config.toml
head_dim = 64
intermediate_size = 768
norm_eps = 1e-05
rope_theta = 10000.0
bias = "none"
init_std_qkv = 0.0439
decay_shape = "square"
final_lr_fraction = 0.05
Each number is 128 + 32 x the weight over its row's rms, rounded and kept within 0 to 255. Layers, rows and columns count from 0. Numbers have three digits each. The size before them is the row's rms in percent of the matrix's.

# up: layer 3 MLP up, 768x128, rms 0.229, rows 343-362, columns 64-127
# down: layer 3 MLP down (transposed), 768x128, rms 0.215, rows 343-362, columns 64-127
up343 101:097044118141154157144161110132139098090131151128158127112151102154221101155105068064060123190115083113125097102147133144115122139128182124059152098158127114137176134110200107092111173163126127
down343 096:196182143136159081148124142157109184086114040131099134156095084128143148119103136097134110136124127132130160186125100103114174108065142138151096154126173211135089110154100137095104140163162104
up344 099:118098107138131166063148099091118103113125139118168140053185126092156142142124108157116112201084106097166149108070133098129091115098135154117184160189157143177115149109135072157125103121079127
down344 115:160132113166028156176119159084111127139154130205083115104134140154123132093094111106133135136179143161096155067109103095092128140185114099161149055193083131148137121181115100085125110102114129
up345 086:109132132103157175132142172170128109135197136101161155079105124173136118113114111141104122188143087063118177132048094138103063106091161110109173182085089140165178143143178103135132143139177112
down345 087:112145118141125126095109150184118094154121111135189107164131136181145123107161149082075172094108136144144048134137112102120094135150067177083121068085162144163163137164087194158072096134135180
up346 093:134157120136138117066048169105129162085163165146128177138077156095108090146121117178110140159136150133152109165139188113082075128134094100112131167065143201145111170156127159113111139156089093
down346 100:120131109071140092086067154109109121141079091146104160198126104165138114101153111136122100172117144118148094159136114134122127156079130075191207134145119167142145105093162067126131206085097105
up347 097:120162159185084130107178091115142163104133123131111125117117162123149063189158146155090132163120191137071122157044112098139125153114198171100123135229124046112152080123143150138171149084171124
down347 087:185144150111133105124142137161120155164085113131123132091103142189124164147145127139132129110094046137166105133223138145093096117123090147118070142069104122128086146151181095130125082047090100
up348 110:122080126177087112078141171159149147153157112119122107078093157092086090150184100107127121144073145209114214153189124103114147132188074100146095135083136101161177123158151139146128137150193184
down348 111:087127114145116129144143136105145094070117121119093078152106110121131082108112088074160138125178149118154172089111086146070117146177106076152107066145174115120114153056105149120189156150092152
up349 091:089113146135107142146091085169139082096128175156109124089099145161149150108127187117125125132110150168135150189136131147144094131163116136131106135131131144134126101153102128167148163112088113
down349 102:143109134142082069124119144149147153183143105151149136064170088161066096181159189163093087157077089097111148100145162137070180114127117135071083180150120101106191140127093092162189124165150091
up350 100:126140150156108099137108130119149113155086159140067031198083147111131102145157222161102187083140134146085099116084110157131106125152085138153115147113146180124124122126093148203112121159079138
down350 098:130125163164095206098153150119111081159124138100210175153147108099168142173096123103168115130159106140128122121138111077099132107145146135148180153151169121113108156067127106111184112088156188
up351 094:127152121097077129096133101153160163146145069145119092159141158190131112188206082171157151094146166139209126087156096133112087101102186120102130130130100070145118133100208148089080119107113106
down351 089:132147181134100160095083121103129138106129114149127092087163113111185116097143153138095069148171107118136105165133111183123135127048109120131127153133108129136086106050190169175136147120147183
up352 093:207147189113153129183167178068090095083093156118112156117096113091154115080155106099127082111150127121119089117170119150119132192127097127151107111079075088116115106191118120137107119115152128
down352 103:103107094104143132188191103132172137117085150101136187137071121052144113105090123096115115180179111159086112172105136154111100150110192112066114137134160178132117141138078140107116065147102136
up353 104:171124132098123182186164149165106109150140179130213095144156122137155169154137165063108074143111126117112177079167103131149089099124108123144064083149103158130126083132137142127097143133138204
down353 127:186148177124133157200168135168111149155119109152177098129129138148127168201168139037124140075082128138123121080170136120170092143112078146104110048108131157076144081139088096144116171099116149
up354 103:142120125147117110108169125123122139155126175163043172178138140181148099079169153126110105122108134193147107132123086117133143126114113166157182102202088117128091110159151117139148133125149156
down354 103:095098128153018155175101194134148151127126133081159113102093141178178198158114110117098118162137099085108169164173145173084146066127144092073095143137165121146149143109135166128129109100147130
up355 101:101162141109117171130162170109107086104110121145134071092103153095173140149126139074091113125075143168139130174196108178065158085086109084143150177125110099130189156115116131093128150118153120
down355 106:116102110122198088112145179068165134121114077166102183125162155136134152161149156178126167103158156144147167069117101120127190146078100178150029088142124162098114132129153149168125171171096129
up356 105:132107119190131155133112127143125083087126133115146136151173108150071095200131153168125122148106142064170082115146142162128100054136181098124121128113112152110115110185108112146140109145158111
down356 095:101076158093121154106120117145127176136183110102116098167126104063134141092135183078140124106131160124144118140084089076131171170186105074162121138108125122085110122059110137190098122110143162
up357 102:173150110093066173087167119164158177156139131126164106188136103117121108102154101150115116120113149156103188077122112086128114147133123156113099112104102088149116155143221120132147141035093144
down357 103:110080112105113137134116132157145095140085188221140121146172093137108148154158123100128114116087142124140145157097134198180145115181099147115157157151142099132106066124136174211095116143204143
up358 096:117174151170125168125123079138089122113100138105101157130097149114104114161147190138149128134147113165115108113147133131047104122123139078201154138184156152097097158124096124073157118097085138
down358 095:161071101141099054135143155118128115140148147123164102121134115124148149165100141093114122144066171172183101107111157140160134160140195118089077151131165106094119121100203113098117129124159174
up359 087:103065078084151101100093139118073120149125149144168127099136127120118078160138092121138128112103170149156056132129177166126133113119095155120196087078131077120113164153098147132189090131170110
down359 103:154132063147200100102131153129159127126073157174099140142075113129178095167140103116107086136094128133100119084088115166099134123171094139104065148160138186142107095140148118106136117128169133
up360 118:144218064088150131161179155174128102201136126149113104141106113156155075080156133146163175108157139102196138106117156085159110149145073116121142121109122155097107111170099127092191179092151124
down360 112:146149125126051137181113154118197099127147126088083091138151161059155139053165125125101108112120116063166149134143127140134146107123151133095130162182064119130079141119127175120119198103146115
up361 097:121166129118175162111085139169102162090196137083106139117171161115125119112176144087088097171095171154139160147189136156112111112102128143108131066145081134198145170105116131131134144133130084
down361 102:104091170105109058149116095118152137173174086087137131125068104122119108167103116103099120176154099085086167156098121053155107092098092141101114109162165078150133160167196167128192098095128143
up362 104:141111145098102144060106086145159191113116095119150167148081172176162155126095137104114253141135175132128148062132139070156142134097098116136162140123121181123114156107151145200120123137110155
down362 097:186133133145124090120100110079114073102133126080133169176163107183142147109148149084055129114141147113130110129132104168123150096141171111214089112072158057086102178132151059170134117135180099